{"rope_base": 10000.0, "bias": "all", "init_std_qkv": 0.0399, "init_std_up": 0.0399, "lr": 0.00991, "lr_mult_o": 1.5, "decay_fraction": 1.0, "final_lr_fraction": 0.05, "batch_tokens": [16384, 32768, 65536], "dataset": "wikipedia_en"}
Each number is 128 + 32 x the weight over the matrix's rms, rounded and kept within 0 to 255. Layers, rows and columns count from 0. Numbers have three digits each.

# up: layer 11 MLP up, 320x160, rms 0.247, rows 57-99, columns 0-159
# down: layer 11 MLP down (transposed), 320x160, rms 0.123, rows 57-98, columns 0-159
up57:128112138128138142137141093150115147138108147121219106092146146122184130162065120177133150142152212092152090137105161166100072165060103182106163107076137112143122106105100155193149116180115122074155131097157079164082092089159184135115139163141096166146123102099054136138144031130118099096141122096142174154087141188108165098129163139102170198111110107136063101145119104149137199181143166094076115139183146144096068143126134119127062092076182139159176162137113085127128147080085189
down57:096142141179128212156094125109182125170089118189091151087141133179150153154065145158120124085105071123175107119120193075110086135158123179143153156027118093133094138099119179131154152176160138163166128176077085120153111127110079128104079129153182137116077153127119135100126108112181130109100206148112129151090156157171092078083107145105121150134153141092081066096097112156154130163177122134140086108145109177113134108094127068126084151151168112129136111127102109148137143143151100
up58:153126149125119099084141084068078058097119116113135127105143137121123164225187143152156105124148158122117112136114139102106132129154128148136200147175106080119122115155123148159165120151135114158131147100140166135138133110176169110119088161121136136133108093107126124108099116193118158170108166160156092123105146135106114066061145109135155149142142131096143129176134142105095121130097133135170175157120099160091113103115124121112078130114107101120127130230160094081149127123152119
down58:094126087142075151148162121141145106148107127179159129104151160139089140116123174157092125059141087123117087117130144118166136126115139086134141159173146144135112134111132122116131091120142156116094104102085106155141140076132127144122148145129125158107132116162119090117107170109157151153086113126113163169125138150140115121126153112126110119120145116195175157123131132138121109142101177128134119125164192086099211105179125176081076129150094121116150112077106102147130166050113093
up59:200100128133094062117175182047097117186159194069167077129098142148144127170124151157138128077074125089076149113095183095139157112138119139107147124156176140110130099175130158185181124103187157118082123129060160097211137138106093135100154192096184079106133123106150099166117146138123130160126176168131107197114106132144176144132172098165103045152136094092095102132178104100116136127183143112155097164178132117172123169035118152111198065098119155090124117084078105103115097092115116
down59:118172116143117098098114121129152185180179123044112126109082101123154088170077157146148114094102110052181143175166130122147123180151155126148160128044082104110219210114172148125159146138151162136128084082146132091164163211100059038187159142116126130052117125160102116113163096171120094145106145100135160133138140120116118121088166139133150151106132132054162127133151114148130124123108154171059114190158139143127105172058109183074183143075106100097121159137119118071125106113120123
up60:104117075155151096098123133138154148159181157121124172134146108119122164091102166153161126092078123156159130112144162124175116088101174142067066040105183157082110116141111162145170094173141097134131196121092133122129083184209149152109136160145104104137117127113177132097120126168110094100117126131116134135130069198109156088144087103136112098159087046131158113170164099140156164138184148136118111106092113127141151162099097095096181077118161098147169156106148111122165109118146047
down60:143114084113126168118147079170104140130089130090105146144130122110057151157119148119158130181135078145089173153136163132132127128181083120108122123142104142176163120036170179134158110111167133118135104097128126114086145174102119143139108073130174118164055146086128149083156098126170134141111093088109081155109177122226112128092121169103122156081108094116162103150166147077148098103091089120120161170143114111080054135224128178139118137137164167121136089124163133101159152165145112
up61:125111125153138101167121140101110155168100108157099147168138122114174139135124128177214086133141111080127084077083196123087164152108163116107177104104140095133080152109136148118136129132133088172114107170134136059092141109100171076097133125146101127166171138077128117125132126131177137091155142101114088140091148117138151079161145155101135143158146167114101118117190120163158077119135138121109101149117118065172121121155160152123136135159083122168073103145135169154130113117112137
down61:185125054130154170136081091133170147158170155130112141158105076109180136067141079154143136135143166143152184111060143146123123122130195114107147127167098106081139130145178156141131126116101150165179129095099150143091199077149129159088088146147126115128151130164112073131095144162169124143104054102111110118138119157132125109095156079103102152153149141117119139127160111130109097124127141134121093163135140111095097070134127104122163144162140112094135138072138085135125157153080116
up62:137138103083131107124155118133110154111106118160097126121090138077091167051070114141180094165151109152137105093133140159167144097165127112149144149144035118092193118144121136107099157124104122157135185110141069125073160128164151111126108097098142140107072169065204116163096108151113098135126083142082128146145124169095145183129123101100081108076106126150121136198105166101160165134134144152167163109103122100179112195103099157150089091159138137097138163140187133157168077110136132
down62:163148088129128123135120157094090128130172150137120072118084101142076092122117160162098180159117130141131079086094112077118140114125137132143161082141135195104098146145147134115156123173160123137107127173130098146174072167129133103099184132061128080154174110143150123069144144136129099152138121113133106127114147083127153125134180133167160115086126149068137120135125136104087071119149113164088089134085198146159146123166125117112156101107169082104172119124138189137129149126160165
up63:130083137158142119130118134174116112145132090145208182135045103081152169208085129078129152140136172118123104138082126101108166108150104139127145178132129090117116160146172135155119162160150149109106084095172168097071128193152160123131065147079088113154129096146127111127136140121103145208118131135111112124097173105202080159149145070118085083106155087103073135116081115132103131141173099056147137134114162139153157152156171124101075121120149137082115154126131154150140130115141168
down63:117119166140148243150134179166104109129203011145152155100119128086108070183081130087146137117160189136125150162113140139165114128122117124136144135175087080085119073104208149146111073129096166133170091129079084098063142205179113130123133096111147127126138156105136095125137129094106103214133216169143099074118142141186121117062080105165100167086117130130112110082119139106103134097184143102174130095153114164110122129171108091096165117093132127127125143116112160139101173128141163
up64:118075110122140063119114141120184179092105138150172111128109118129193153151168137195148127112127180176124127107148098171137182098125150078148130105128166128154083098136134075129096145116123163067162116122070093125141102093182136125145112108192122132110126115143115090169124190138128146096120172165077100065120123163152155129108162040104172101092096122155087217156183108107144095106078130107140099112126141111176129110100183141161146142188128140125126112168146140095171104100132062
down64:143156147067138141157174104155055128106102080112161155141140112135141165087128097154054152127186189089103110129124096131108149118145143062169089133142133195138145151118106162150148184152160167133133150128149148099160135076103116163105128071131145161093139137093124094141136106140191160117142139179090076102093129123081133132091165114130121082111112108143099116104095100107111072156120156129157064148112128121124166114134124161170125174115089140175111129093113125240134151121143104
up65:142137103123120113120101060164153142140104106137103171085159159155122177132167094157142188107194072155185074099092108122107149082077116139172115122107136136091112119158173165130116137114184049104155056066172119100159168105117165106119141155126123117088224056072146111127134167138118127118088150161071160131135184122092112137106108056116104170106190134045173194153153091114127087124136133105149185105104131147143101154135122192096164119144144135167133131123125140118140081104100187
down65:132145124113068129112148084126149172177097155125168142121147159145175177119148116142137106081219117141188071097083115118103113077162103123095123177087130116111115122129124146145057125074121111085082064116101168135172065099104158177121123138140107145120182114131072161145108143129099098149147134177128120117116146117100074149109093079153078143143182186103120106133131143154144078112145109096020181131120187119096142152103176197147169196150171124204094142169108116118151157124095118
up66:113092168079149115097156183144121109079152163138186130185148091164146120152183093110078162090060131190140132079131132132172075116122069097130163139139098142143107120093207098118150098110136151148117164074142066201123160212135148095021174142129157118166153088160129109106137149157081124139078178109174140167177122128161124083151118165110129131184109114210092144141128131114116113155076113185129104116114118167088130066187146121049067071095152114137080103146110139140087126096106125
down66:178124157156112084126145098159125131148167154070103127130133103119119127083089084117182119144158103132158053129093212114146122138148151108124118089192154094193097085191146092095180134111055083197131135116166196065144136064122062121131110126149119112235122164096187117052133163099116140144115126131122095128115143135162099128134150153168157114130055092077155103175157127099158132150098134160132097090152129103142147127216185091082119042106114122114138146120158170112143115159096126
up67:096133145088115173124128106153115116145159145084172129188134163126047130158156117107172142115149126089169132097149120216137143167111194105121134164146138144116125146102215116121157115140115194116165159127129169066124156167163191059060111164125113080086162131139081104123099121147054162113107125135127150204076155097126133098037121080146096098047094159104159141097041089140091098211141030094099118100121150162132140131160158071154101147110152154085112143126162159132147157097084104
down67:084085128160115221021132071139152116124118080076108117178103170113115142109123036152178044146159079117115116118138133168151152136089081137187137169026125067180174174104118088105128174099135129104126081143099159071091181228131178147133137178114109157096109105171106114137143149177156116180129099087125133080186154121190130150087122141204114189166119097113136135132101135146135108149107142091153123143124117114155137089114191151169085131214172156052078122158104117127140115069109110
up68:158171122099105144157120115139146095086122190138182112173087169124117156119172134127216130129104184109208104149112116153150124107145118162142107161127122161131161113137165112140130050137107073113146172108100081116142148144148105101120084084102081094136084162109158097107168115165102116164128169169107149138094152154193097141165092132125089147083070089165103076149103176113106150158103113128171135104148078136098121114127120077105144155133112146074106119100164105142151135132132112
down68:117176157084145200104134175083124176147075140107081123122147080101120175144117115150139146115127102154132170058165100116137132122105107113133107130097117130098148139062068129115137156132123161124141099157169135106102117091117190121156127137140128068167170075135166158110108129063125157140101136107130130060090104114170201132115141189134147107132158179151126155152160098108122088094134126092119148121100109112085152134148125124159219135182106109102122132139182138103061082146148169
up69:146096089123185116055154094105198110076132114163145122168093196105056194108101087110126106161128128083133081168159133132067105136099126130160123102054085071192147162083107147166083115173067157185150180136117125075125126085188095193111114112084171183145108148079168186151080086088092153131134106168153117114086080156092136140139118108153076161123151115167138111099169143152097097163151152117131171117105131174092188156125178180116136182126136100148127170079199090125183087120093145
down69:126154093114109148100105114180108236134077141106113111132154193151119162189167099171156116124139183118137105160102104127051121154107121146118104176145169076142072090121187138161118120102134085139083169105132175183112111115204136132080065058136137082110128138137085127132147196115095155121179147114060127120164132109127171138148068145101118176149123113083144145159098131130057113115159093074201059128153140108097157134163047117084155115161104107114155153115168141144161143136076134
up70:142103121136096121100223127165144184152236201135141076133074128094201056143105148123116084176076160158090192115063096169130074084145035118095176133107161120093069185118232136177160112186132140143119109151148156099086081215121135074131093179142160047105144112143159175144114143117121184111113170151171105134117220114077156182107191134134074035154121171092072111122120022143086138145093067117110157138112217135120094138106119118109130115090109114140125153072123156143141119103150181
down70:133112077180162176070216097183202100060126161102113185147133120097107038190125085089139079179170113124150148184117157115086150077161083111170108169123063178095119183093093149154152187109108132117123083114173113078115225126138102235126113133156103174148127078190132175134119108193103076133116176135136142100131206060108112143126147099100134186155121075089082178031092120164146184071125135070141145151125123160094087093128166107080168123114066133118033112151039173121156177128181122
up71:117110115104164200146178158101084152096147166087116063168063225151146140137131131150110115169145186113122066035168144106164133118111145159110129144117129109112155096093129093145152143115100111167159151063111131189113143120111155074125136161156133125103158079135179101087104159136134101094131138171149104139115125164107127163105123069118161150082133159134115159097081154088125098155113089148100207086100168146094084115134137128122118175135142080152131142129136115129139061069127148
down71:094110151090104244159145113105108102106124135145077142124142134111104103132129120158126169121078081128103189119132140095115088151094099141119144175131152146118188148091109133144136090121099124118092118104107143185101145183146168153089079095209098107201109115194174181075127122121151180115131131116121145154153120119153129118125188152204095064081094087112126107088159089160119114106130165086128117169111159107088126074175138123082121173164142094133086094169156120124191163152128113
up72:149146139080128116133129145081175148121114104136147160146107152089109115104131121159150118133150117118079158131132149133141084152096122128144109159132096075140086102135136093107137096068159127118106143163195072131100202149131113162128134142136085155212174110107122174110104116145077175117057138154111133154190122153175108083137108139157143155102070118146117132145197097116164107143211137099167148139086104161159119139108067142059123080119088146123095108152143140134129140108101076
down72:126107125188153157148153132057134147107113156107108143136113125125115094173193070148123131138122124107101144112102125068096086146107100143096125080115150144078140159146151115157179135139110162125169092131154128135178139120216136097138136114155185149129141133085133098149144165128074103115113106170145192121140136115133106176103103087107108102093112136091089111174174066089127105128159141165136119139127060146132145104122176126114139150119151145109123095138208139105133143102141106
up73:123063168150102121135227072149088178156140079136095102182121097100103116110130177158051155144121154136086188120129156153133134118082056114138167099143192148123112131099152072114090128168131132094101180132170142077064160138174174217072156110175096091098125055092120151118097108172128124109127134073043112153086187057110149145126093094114120143123165075170118149159143148097171145170088124067178153133150173131133165126157131153111123176154161091097148131225170162092056090084106148
down73:122133111126156165125069130093181215150075130029082135201169116173148158163104086160088151087116134079063184139129143194183185117129117150167164127114086162100096137052104136145062147204157115103156105173184184057127206133124212134074105105139099155137155117093082139123099096150121136150143148155077170064097103103136148161124094057060156134084104146184072147120103169119134049217114136142158219113098038086167169097114063096111059151155067184149141181110135100110111181096153132
up74:109143123185095095168110147195116124082095189126132136137136192088124168084103166135144164102138086177158122137127109179086132101126092112084085134143108140099124158145148129160116115154146024083134164097193122067140133115099101146128089183122149122182096115136129131127144147145104132139115122132130089104087156083117138098092084151111119136126154133121117152127143109120199153120196147145131202152103167131132094120109100101124093135083151119191133096128174089135096141146182134
down74:170097147124114121119092115020113122138143140098114100162129133093176046162135145119120078152115166108141138109140107104168097087134080145169138115148145123130093073123146157148162149124139130093100125067193167148140112131150146158118152117129115125045097097099184158138144136117130141119126129122120139148184163092035131128154152119133148092140131126154117117107122117133132075135134085159134143114128142121087128158157160161168178168090105122177099175157111181179103148123077128
up75:153144164133154142103077115128117100130148167113167137146146136133092153135159208120139160133107147130119118134112145099147109120173098134157135128135124152157134109119114099159119166154136183159155143124075086073109186158138157088143138150124111114118108146126195114144151123097105122100157081185128099129179077145124167115110114076160088147157111106099086143112113139149121127174132102133118125098130138112121133147134107073103095154143108073124175127103121157075098143097136094
down75:104097087164084117100076185117131153135089097141135144115142128154098127094131097161183123139160148157156149183118098161108092077135063106119124164118120129060152088131139090113120103152097131149092073144093150164160144112071175129125132139103139169143090131111141169170113119101099116083125116168142121115122094095165148175174122103155137115145168160117154169168108104179158125132092113148110135152108100118149162117103128100127082131123159114135080110090205158163137138157119179
up76:140164097114177133135131142142140106161111159179130120161117174119052096154087129072118165106103176145144122127152146144092145166143162119137147129111142077141169076143141140111125160122135115126100131115093116111158142076089117160094104175148093129142075126103124121111093198106116142175147150111153172115170109142111140125114149087099126127135142105148137104118162108125112129141193142146115133188099071086126089151100065061150125164104172140137142150117125183128108176177100102
down76:089129161131112229148142114135100160135208106126067167121105126113124114137136157123145077086141089082129119140088068132151125118090089138152101161166102170106098127102109128139138087122168179143145120127136109167140112147147137164164125094082116140145154119125123208158129059128187103108132127143092085150100188166159101156134138111135078116112120127119113136121155184131136154164058117077116142134166157157150158116105129175079134111128109152138096126119113099115154141071115108
up77:149068094166146106190091092192128140129109183126131127104118165110175158164147194179072148153091078131141147123104126164121215138098106127149152151117075154122131128121042120114150117115121184109144177119221117170189063088146122124134144135111157083126075082115159105105147102123200148149142134175117132148096139127132141107073116189093133116074092119152176126119136126143096110166121135135137159097118101122135120138147128136130122071114144104172053118096154083074087157113122123
down77:156135120112099182105086098119121066124132092152121198134164150151155147181144088135043148141070114103180163104121113129142120115123118154152152207095099152130152103133083093141087156183172105136089092172184164096126074131162131117115096146143141083071116145134203138132145084188098122185133107153117111192088164148148112163123162159192109080066149093140070113106145137149112102174113115211138148154079128160059088184136111092128170181126082067072081076142138119117124164140101090
up78:169141134145134054097104105182138125135125244111141129112133148176170117135207191171113186106110141094141079115142084092043128126092126114171121126174153109157115138087101096146147144073154138159118134144153106073112009149151116139180131150176183176127095103104090121146102075097148145097169119162177155139113170090150144111110138152075122098166142114097130157088116114160100091145171149159072156140110095114118126108127102142128111086082161091134136166112178121116142131109131113
down78:178107166168121226076158116151157103118095169166134128157105092183170152185165088150112120101093158100170120094153069055147168070096141139126129065088103123006109131164081146163148086124083137146096117140103129108126091189120144080084175104151159165094101103109120121129132151171075117177145088162180138113126145149120150143143120135091088078141175118130123133161161142130152112152111106171146088139142087087096106120130101120171101114142162106136168146136111111092150171173130125
up79:142122103122132152134099133152141157151192130181101078065081110126081134085186119143111122107109102148154119156138107157092155114126099160153149154110161141216065139160179112112147075147146110101127084117136116130129106090085123143135120106132150163180161108121199145129154143093140106132095132116116127165130120139137104133136132116166130126116187089099121136093158123126147138092129133100107155107147122124124168098163116107095109138146169138154121167139089135077108127107090196
down79:144103069141100136171127091091117140141119171121143137108167192143110103109037098119095092126129118113104154109087171134133181141143123121114112164107102156126164115117146143159127166163152136158085097147151131096164118140187139113161163136130073135083140146084111075091156128100137140079127111105084172136100152101206165106127139142137127087084143171120120138145152123109104142146172170124107065166081131108152117114136125104131058169151133101175136123127107068196096135146172170
up80:102122119131167162139045158085126114150129145144119181154101133111126162098137106136167086190121197193095122136119142110164084103127174074204110088088067092141118075140205148066093123175112170119152136113108115121073161110143116124139153114141133092140146125103121083179143083137117123136085108119143117142149136093135130131147037078112175150139125107153128122168091111069119140117094103090154117117110108135091154137142157189145108135146107155160103110084139190082165102193166138
down80:155115101188108151168137179191112155141063056098144106144119139116205137132100128145154142152121114160162154183095085088145107113133043138133130138105115080161105123141146165104110143133143111169163140147106125133069111094127132187070072097154092123134121139148115112185119131152111094141112098164113157095111109096104144154117127127182094124191151117128077142108154160174068142150148143165126145104142138129139131136129077147106075139125096143187122136127083118169131100101151076
up81:148156102121153131116113109132129163100126132170092094145102154124126113154174132155143109162136128153149100101137126155107168131150141138110126125102063092133125108112132110150096072101088128131147120161126148145143121105127123092157111101130149159107131120108150140083109146143148154105117135130148127128117152105136095145125170123166084132122122147104115142131076117123151131145168158114109163138150124135108112112121143153146105090125133117097117157132098121141105116146141148
down81:136113105159124119137106157129117134166141119133139100126141124100105117116134121123152131138131123144119127121146136139115126146154102096129127139134125137138134137072121127149163122153140125106167119099107138156138095149164101128144119113133111124153146156106139116132139143175168136152131113083118115171159134161107149145116139143115101120127070134136141099105122113150179122110093113100175191100131122097110123129162128077109110132091087134130130118146091137153097131125129124
up82:130129114136094118132127085140144149109121120084124144121109162098136099115148114171148091120127123120101131123183125118093119096118097083175130135138125127038119143139111142125169136112066131154147119173117073172131155176117139121161143142113137131108119130144189158144099135130091173119144088133126063101088119136108164149149117178202150144124137074125156126117149124097147160111131200147108163104167158152082180102150164112090119137099100138094130120135088158083155100118135162
down82:113155155133113152126103100143114137165200107092111153144143103091083066109142157122088151119144134169180164103111144107147113146097079121171085149117101132168151137144129115110153123154137166148152131133152159122136074103141143116124125115046091114146142126163114141101097078120157101128091103134103142163126162153108159158131134114186097124131126126167098074086149123190124120219124144141104099142134110128176065171142150106124132153120142137139161149103109096081098105140094099
up83:131111180013122042093134154157147157140124121101086140136115136094156195106142211072144100138122142148127159163129146134110132113118118169136092154033123084132144101100146119120152168116095158189147148134090131199118121153088084158137150144107081114138113133108135110113217149123130153119145080221123168131150125162141165155147162156074090129134065157127132130136137132120137093095107150101124140178127118113122119133123111113143103139126123128100116146135103064114132102138163124
down83:126116164168117160143154130073084160127200170153142143142145177168064138105148097166160178096076141103131102085160098154152131128147092163140156084121117102117090139148159108166157110152113122100114168109132146138149118104133146170086060113185144080130112131044158115128114114149071142131143194149087126103098115078083150115169162095140102145119146136115172101094127069096127149145102134116120131085124142140158135115179209081139147089146128092133106128080131159103155138104138110
up84:168169162154067059120155151134131152201156082078138062122161179128140119118100154148088097141114114165198141100178145126084152166111131199114118102143136131161100119173123105172121129114079166145157133105190041086139113099123160158088100117110111142149125160168153091100157115167160075151102153128160168210149091123133091197099082083155154139100128120113127114144136154176123125139094088152106130174088152136104080148131138062128052132101111086143120142137139123129149066089167134
down84:134096176178084060134132143130139148069128158129082120134140146097100103117148119101125150128100124077183162127167136110051132045088183144135108205130150016106129161157097144088124154090134110148112124167121118156116158145144145103163162112127123132141145116147131124141145098126125132133121130136172121124142169163122158160076125187116143136160120156065131147139142138107125109091129120102127096102124201098175110155128083055170073199154175103132139071133151087114175169095104124
up85:135187144173154120130089107165060147097149131145099154183145050069118168139154111064168117054086093145147189112160069103159127093100146085137135113144170186145102162083133140087082118178127182157172090093057143168211109099134139125104140120132147093075145133134125175118080123124141145088184189165122141127150067056083146167146122143131100158101098097092202133183124168117111196118147076142089144116127171161123135127095147141123113102119071126155182132065083172122208069130124089
down85:141091096083113134168095180131087117141141090131136083184164153105103157124105166144133145090156121083128064116137105167151167121156125163186076155139149105119116033143101106127083105075181161156138087080123127183135179107095159179170155141127161125106204124084112128145093064146069138130192166116141136154147154060141136101184127097121095160098105089075149094119122117055088206109113118107148140162201160150173094166096122117184130130097133141141141149087152083121219093158078125
up86:164129188096163146211119206013103145137037167129149042139129137122115193125170102173139146098100143108154138063097149161132171148144159128073206213142175112156081132172165127129060105145100106097171121086098062154189120135125200097091074093100112043100156151180076153196169160087119160132166137200191164216094140133149121108112114142097131111049192159082087110179127108063180131206130071153051093120116045127149152115085058127062104092105087183100141205068067171181135062114086118
down86:164139145112147255077149144094093128155123139155098104205142130176181136127165139096084145129142130186192080136126148084082151145139163109195114150177187146138153000189126089086070143079090078139154176204093154160101077138046166129083102055130071096111167157179137090135066199033093136206176106221182194134023104147073082137140045116069170059075181082164069077055102181104142099145162133101125136161099098098169146151105042147146066103129124186135210109158109127190160118113128131
up87:102173127058126138081148122174141173137134109133145144121108158104166112164106127110146132094119108178136078084087067156171167119156092171051128132132132080148117155142106145173128071070119131181138131109178120169128145159115153101132065119126113158164112081156122144101120171125114088143116103150117148093133059092090147203141104103130146139126157110220156112110090149165162069114124095148190148129084128155147146149157107137143134137137132165125104174082097124081187167101182124
down87:125178112164140173129088167145162117130132092099125129134101121148103138146127071152100123133141128074140108117133128117167136152094090154108096185123107122090140166127137115164106135143153102095146121130118097203143156159118151070150151119111135182112116078109130147177150136151147126138144147167176088159045123098120157125117140169179127117098138139115087099128126120083124085114130210165119141147142022111134160110056136150125089156122096165133128135153167098136159042117110083
up88:136105127135136060109158131116160115138128089154124147165202136138140172148123124166086153172129138107133137161126097131136097099180142124123171134112115171139073170146110114149119127176137160124119158122044124122137099142141110123164142150105143146158159132128043160135134081109140124077152135122125199079155190037127083152161171125095166100117112098192139098146102054109156095040124138123145125128180108108070142165125088100052120137159122148120148118134158162132172095105196125
down88:116095173119098235144113092149140129113100098087098144098110116112117073114125157169131185073155085164133109110080106139168157199112158177190093118111127063128149120136119121117126212122110154155153105134160086114172244165179149106106106136168111124163064157137199125092127163115141142143118116119112103152110147162148166060049077091161097099123181148111078134108176152114077107153097126063141081105087163141130105138100148127143065109152174098127142182146166121125123143111100118
up89:093164164150133146092150076142138165150196171109074133127134188115135170055155182155154076206105126152144118131105128163089167087152103125175093165140135073140168134132100145146071153155138101183115110096143100120162142140093144079213116133116142074145092109117100134116194110104126098115095202131129185142143133137156098120117162128038148072112127104094131036134131126146114102137177148080182106130146104109163116173124115117066083133148142099175135094046121151079131059132089105
down89:135106157123099042101133165132188103160116129118201106131101072080141129146134142126101114057159187128131110114179123051135079139124125110133104115144113178114152103160150093111175157079077132091088170136112180092110085048152113192094130050099118167135168107103105144142102089106097205104189171092084106081184117139098151160158134095129141225222137159075121100110147140157112202132151170183120145111130155112125139112176179180111153147156101118128173095162110134097082133119164083
up90:170068152113172147130196152131100148079108082163176112169140097069155158084089143105169192127154119182092123136085136129132152197143131077105145167101156079079116073106149095074080078147151128149177103117133069179199175034143177194105089109130077030101066143122161163163162153138135169163111095134115119106133115132085155139102071109109106154145180107096095101103198163115113135141117061118142116087154133134086192133174125155116127135154152177126098115128134132073065146089136202
down90:115149114115146169144135122130129111107170147133122171113134139140130069165100122195108107133075046087163125079134169106121127082066131164133088176110134147134180223055063108159102146099174129100119113119139115176189120155181144039185121175151194151133139172081200143131139119105093077111157051110155123184119101071194140069137192165194126161123164145117068168098119125112106142088123093174131160136063094129146106060042116150126122145070129047125160099130154156101138084204180148
up91:146153067117176132116087170111120092188157152108111145167123173191094115108154160118121162097072069106120131106159121146102152100075098123117137096172098151120100059169076116188102186140118142151147107143117168124182069134136148080158137123156085094134125077193118110111115095158081167105163189090135147142114130112128099072196113168185126142130132106137110154119095138112126122104143119144221091119099130125119148135145119137091162139146127054153145109154128158126125122112124102
down91:146112113135147190145135130141184072099120124088169126123081124098098178098127101122173168109119060171094131127122159109127182089124145103156116075111104104150189135143148133101116171098098078147117139135125171109078118095123105146132113139156152156156128116193100083137134099137128114122135107089065081087138150137153084131144129142095193136190173113113168122111069179108105150162148149126073099062178108097167173137151164138118141138158134096112135121124179154108158140064109176
up92:102116143134169155111124134107147131148110124077093102083134161107120090102098135150171088148160222207123139133088144145145144132101152147118138113158134100144091169185123130111140139141108156173102116111200110072138106155116114098110111101151150136101178119095112129135125111120138103143091130088119156099078099158178128086115085117136081130146126148130145159157105105169177154124095138127083133115126171116150167162174077098125090123151142128189086131160112144115117099092063166
down92:148064120147123156129114110161152139138156127131171092074146138143117130147136131110108116097127098088142127094184161097138124183089148154118102102117170126104109127166121129118151146109161068143171149157143170116108093127132097113121121098126161117124180093168112069095115164133148165075153115111145135161148171143095078124090150165115087148136109102170135096146154112143164093115102191134138153100101104096183109124090136069142087155154085177164130162141091075137125127152107135
up93:124128167114147135191105174085149130155101155106141110127153136135127145130116178129136124110166084168114116181123087121087122139120099112133157145082162095087154118135173070168104092092112141124104156107141155122136097168072126132095089112102088128099188177171140138144134100086118170158132135118129127157099087095183116143098111131132088113124116108161102196137107172119168126095109084134139091127120137102101140108147110137124107084141158130160110158143128162136167136036135158
down93:137079163119121115177113128108154098145152123138137128216135104136133101133083139131078138139155135097131110127140154123127120155106136113134151129149142168111141151117089110146108140104179113108133146105135151148149126092138097098140182116141127142143112117148193120098195119136098100140159148119121162128106185150078115125074129127157086172160109125122127106073147128124157150135109094124191138089104184097133123138102103124121132129098127163100100128113136108119134094086132101
up94:131176123117163096133138112169107129135075146108178131133117113091088094089175133145113105118084127102108098088139138114141142172116111151127097120165117091106156165138151137147105140118120154160091144169129066136064150115101100085160178102137098103185123115145154168152150140118045119131089149097178171124125102129137184097083131080118105147155169120106176145149128108147145166138155139155108139136091125064165094121146103115125107156135154093135131127123115129094139131163147169
down94:176112115119129104101115080076122139086163077097145194102142095100104056173103131157147122155089087151116183133111086097134039106116113111181085153108142144178200098156095125167103164119153096178153131112182151096193057094138163124108109085110158127095093084119163128110088139152123136145141108135108146114146139105092133111185114075154164146136067131140155144067084156153137177160120075117110151192147214170117096141088152176152184170115124172152070145162093120171128120162124120
up95:148096163144158090115170145091117186122089095124143118156124149136108187068114109123119139079152124122076132126126099107136156141136079119114111113097158126109168125141133149165112178100166099129113144133151157144119129113154136125111117104143159088160161135113145182166105193123174162111106151161148177124102105172100117101097128146076180081118152122131120148151075149122137104110079125094141111170141086116125113178079193120078120116172145090131118149155148172133109109151084118
down95:104125178126204151100146119111128125186163096100158183098154128121126128152132121108151094129128088101147131075127165108143124075153103109121142134162105135085108116176106159196150158184111163125164106125137117105154042044097111158151127106078135078143168135166109115157196137158097130131116128131149089137097133130071118057123137123115131149103120111127101151109128148173149107075148149135159173161120081134122219142157173108138126070164150117079122090168133083119074138095156111
up96:128121160173136102182170152109171137133084137118116084100133108092133098157110080202188147055159141158110100135095101105099095096135076162155068144075131076202118137115126132145156139090136135137199159120115149128163136137142136112101204089106102148161124143126151154150129115152134148109132106208142160123093160139158148069133116101154145105151189093111154084140080134123188139136159137117111090069125095108120104171107126107159106109077134172097155160109105183105171106067122076
down96:129087059115133144120142130125157099111145100124111084075153153181166097082127152168164144164103153169217195143143154165102099086134172114093154153103146148097097115148128092119106191104130169127136132116126114169077182068108177133131072172155126112116168143130080136125188109129160126188109140132115129196124118112125125158162112119139113137125064126164073149094135136153117129099163110125080166200140120106130059127185129075121118117085160071143144103094131079107085122135109086
up97:134146135176127095135139146120148120104059124103146119148111123152080134168107135144135140085131132142148108146086102108189135129133119161100188118124169097116133104138155158138130128172133108121091087102106173129122143089152109173137139117126175072080064132091116097182121165168116148123152093114131163132098127151147116080107006138114154086146161099164120139168092165140135147123141080137155078118138070136103165156090184162142117148194166131108155127155158121123089135068147103
down97:157071077144119139119126094186149149123089137138153179145171121140159083139110167115114123156179106089126075122131074096161122110126130104127085174108125162105118080124137083129133107119145177107193094167108137126137058158165149097136163122154163126142132104110110161190136087123156099072100139178134167136137121112100115176073179129099102131142118173143123090170127102113102082133098148158122154165138144156118165095148125152130084114106143110127132149148172091135125104138101066
up98:123143082139134098129158124183137187166086133183123145104163120113134106121130095147118121096129181131145126115111142151106107126194109125193111138179129118158104156156155143140124155123129160136098109106122120139113111136074096130120148123151139175180131082136097145124164186134151123147145105126113086045087150093104059096148121161140151127093140091113168131130173110090146110106106093092186134107091119135155162173168093094121186108125121093089114084122113114181123096098161112
down98:112115097073102049119164127183094119180149132176100086144094146140137109152122166132129159121168128136148144100125132098123097118080138133136174092073133175162146118134113130115101130145164094180170152081156110107146141147145118107142131103122114103100111145153157072111115106167126173132114120205165140145176115109095167153145096166135083076089129128134132137181125107157122129167103172154107138121097127096121125134141151076128113132105180102075115147124166131079120111140106108
up99:104131140111145137105139102119113107143081072177107158178120125138084167167130174155075048141127109136134092162114123172112109105127143109118166192115152092117122075120123144145103072103114091148112152181138125108106156135163128189151156122161157163119143086135127146122052145128138189138140135104128093083138155143082117079088133162130125137128115119130190128172106159158147130133144124078137108124133114124088114109134132180178124130111155184150088082116100102147105046102134127